From a checkpoint of a small transformer trained on Wikipedia.
Size: 12 layers, width 256, 2 heads of 64.
Architecture: learned positions, biases.
Training: a variant of SOAP for these matrices, 3595 steps.
Each number is 128 + 32 x the weight over its row's rms, rounded and kept within 0 to 255. Layers, rows and columns count from 0. Numbers have three digits each. The size before them is the row's rms in percent of the matrix's.

# layer 9 attention value, 128x256, rms 0.221, rows 109-127, columns 0-127
108:069065193142109123122113103146188161134049084142210153104111153092131141163090199128056141154152135165126091125163136130174145159104184105144181087158078196083125131120148133089133136114096082105134173086147103168115130102126055119166177070182078127169127136148143116104151120070102199124154130130151154135128122095123129117139089061132124208111159167113155115162118119100086100139089
107:018114132169125113157213139150116118160166111115104188128112176109137124132119159139145094099168151123160135165122137075154112072084126162136139121099163184114114110156141130152204105140104133086117144153126126060162149193101103115128090070117159095149145145110120081106150107114124177173152119160124115176136121162113150171183097122148147119118099108157126115151142142135085161140084
108:152134137131096138119147141133090079113127086116157128151097129089090119203123170104066115187128084092061147086063123124114144122138144152109158142117191090143106112156147114115149140099226174100113168111150090140102144060126152159130111137082147158158118117143176172087147136112166073185057158119100144133101133174119109078118154144154172098111168105112123128113119142149086107140112
111:130105118133081109130031104145107093158142132212117177225138097085116101137125120190126123091109089104189169143129134168186178150102108142079091130109094110136101103113166123153127095187169163105121082142147088162137167126151121150147131117193202095143116118108129092133106156173171096135079101152079151144193136092111065095123113125118145118124146095106109104128160174149163134116117
111:147079090068096128102214143116120135137130221100136139151179076073142098126126093151104143154108092100115118086139152084148156148222093118109122154179129135152142169147133171126145142143214156182154123168091137124150127139119208121097133114085146130200154088104135125165164084107164147101142105198178097125122146102137125121149161081132069153119097093107116081109084087154109132124128
108:043145109134096068118103134106237150165137169128114148181154157166145060130079092094150120115082108153127126115116153150131159122148158148051133138171108133089128121170139184127095174152115160120173175166116105083101127132132146101102113157132108109210147127155130098141123122167124146124131075114131104152110144123121079132039101134095119086110150075076108120148121071181134070166070
109:132153127130125192078085178168144108146147044136138193159061116100161162126127109078119093066108111116143181117179099116074101129143088157144155179105161117151127149181141148115150174129117107161142117027149145171169123082191087116065160067157080132155188124133147128150111129128152099106092097155166158099103122163081141096160150155127114093104095087124099152044174096111084126107103
108:146116192126126115160179119164125152070117107130115096123142122191140031084119133117084100129135115092124119115106155109127151151109123133098094163119143120122157167162104121186126150089176150128155163158097110139149151122108223208088141103146090115168134102126163094078108178066102122156170115168111099097101079157113088162145112175191119125092200120109159127068078092131129090133170
114:136152172144113126149118111148158215135121088117185184157093093093132128131153121080137151166134147126109130099154180114138132174120071134154110149118095119138159095183127134135108124153118127112082168137123144131065090141137091126127089071080181087131168104185114141133111118107169119097120132094123118134135140138151155116090094162114165129118109147118156213107072149108120169104101
105:132116137152088092100132076135105168121116144153112058118136066149102155120113130131133144139157089114226136144098176097147112153145107120173076117129132183133148149152082122133138133190092105128131156118158103103166179129102125134086128190176087134157123093100215190081103117103135101126122105103109090144166161086096132158129103130098085093151101209117202080129146170152163136093070
107:133171094133151112220147098099112141111120155104106129119156083197137127118103127100136134129056082172116158142094141118126105105127120201196142152141154144133146137128119152109128108157156112126119133147144111112123064133142103124139103137120136105150127167103214124180131141123102119076079149073139118099168109159078080124127151090136072164140124136108143165144131170140098091158122
104:086137133151134164123163159131175093113106158162120149168070117149110076128118131135121173134148095130133176118151091167179060168138117161147077154181126161149125177106092083150138100113139096154097092113085095112197139123103081068112095128090089111074096082184151150155131146146123123123099170117102135119152107096107103104086176150153155168124114106188089121172099115127041171129154
108:103126184153138121076151109138104149200187057098151153147157099130114086152099128106114125125017150118104129110154091090109142131085099147134123142167118149096112103072166166136085135141106096088134127084078135165157121127136120192155077134129136149147106183144160079184107131122172146097140125230139133119094182054129146101088134143032107135136129157177152141131177146106118166162161
115:115121176124121102105132154158181137136110147128092183068157148072158102109147160189142144119083062129142095189137155105090134134133117148110130134157144159126120111190122120141068160114129138091066108115140103138120139169131073113131157190152069141090144146198139129111099075116133100156175134161103098150172099134081104132166199154165160132180036148164158141154116180155145149177127
112:134124109090083124109089152138132147085089181157103063163108130170195166123101097142158158143125142124162149140203087142105036140189110134086133130102094153161143132114162121099102134134142150108101072183087131081110078124049120100146143166093195159150176116147128102148130119150099178176067107104099138060141130153117141200117147060131104107124110080187123106082175087110116171118154
107:112157126148103138062140080172106106122184164100145094116159162195165164198144117070086096066122072178123115085074093110120100120133111095101109114113110132081138137163093127160150117158101184128143144122123168132118175166127115172099141103178095116063097079122052084201134083145129133164175153118140072138155105139139109193112109100156128145116130121141134126122168115206113125142144
101:155145166085167156149137131107156115147083171156118121117084139127157115128120148132141216171187099084102085141198122159140090098133125102074159170080099150120146117172183138146100107097128085175100135160183138225137180139127123133140133162103132129150118166165152061126113100183158111104159148195193058149155131190145153178078118049126049145161146092109096135136168109174102096137138
108:109151060100088196115103078172114119156136190093136127071079155070125102098128096097111110117135128080123140131116129152099097139189085096193101134160142215068142093139080165165157130082133149138134161112184107125108107134104147142126159154091191107146090097127091110138151166137125096168161181152158136122168118164129167107123122134156083209140114143138137129159159145054186097181122
110:156086101144104149103127170112129139151099107079114162190183128143152157117106154146133199081150112124136086156101139117088141158092111124183110082185144083107145175090135118079151142181128117118112118146140144113109114111116186087163146126114130133116127059099239133144089141137141135102147167142139150172096125124155104136208088173083095148037102107155069148096174124138161070116145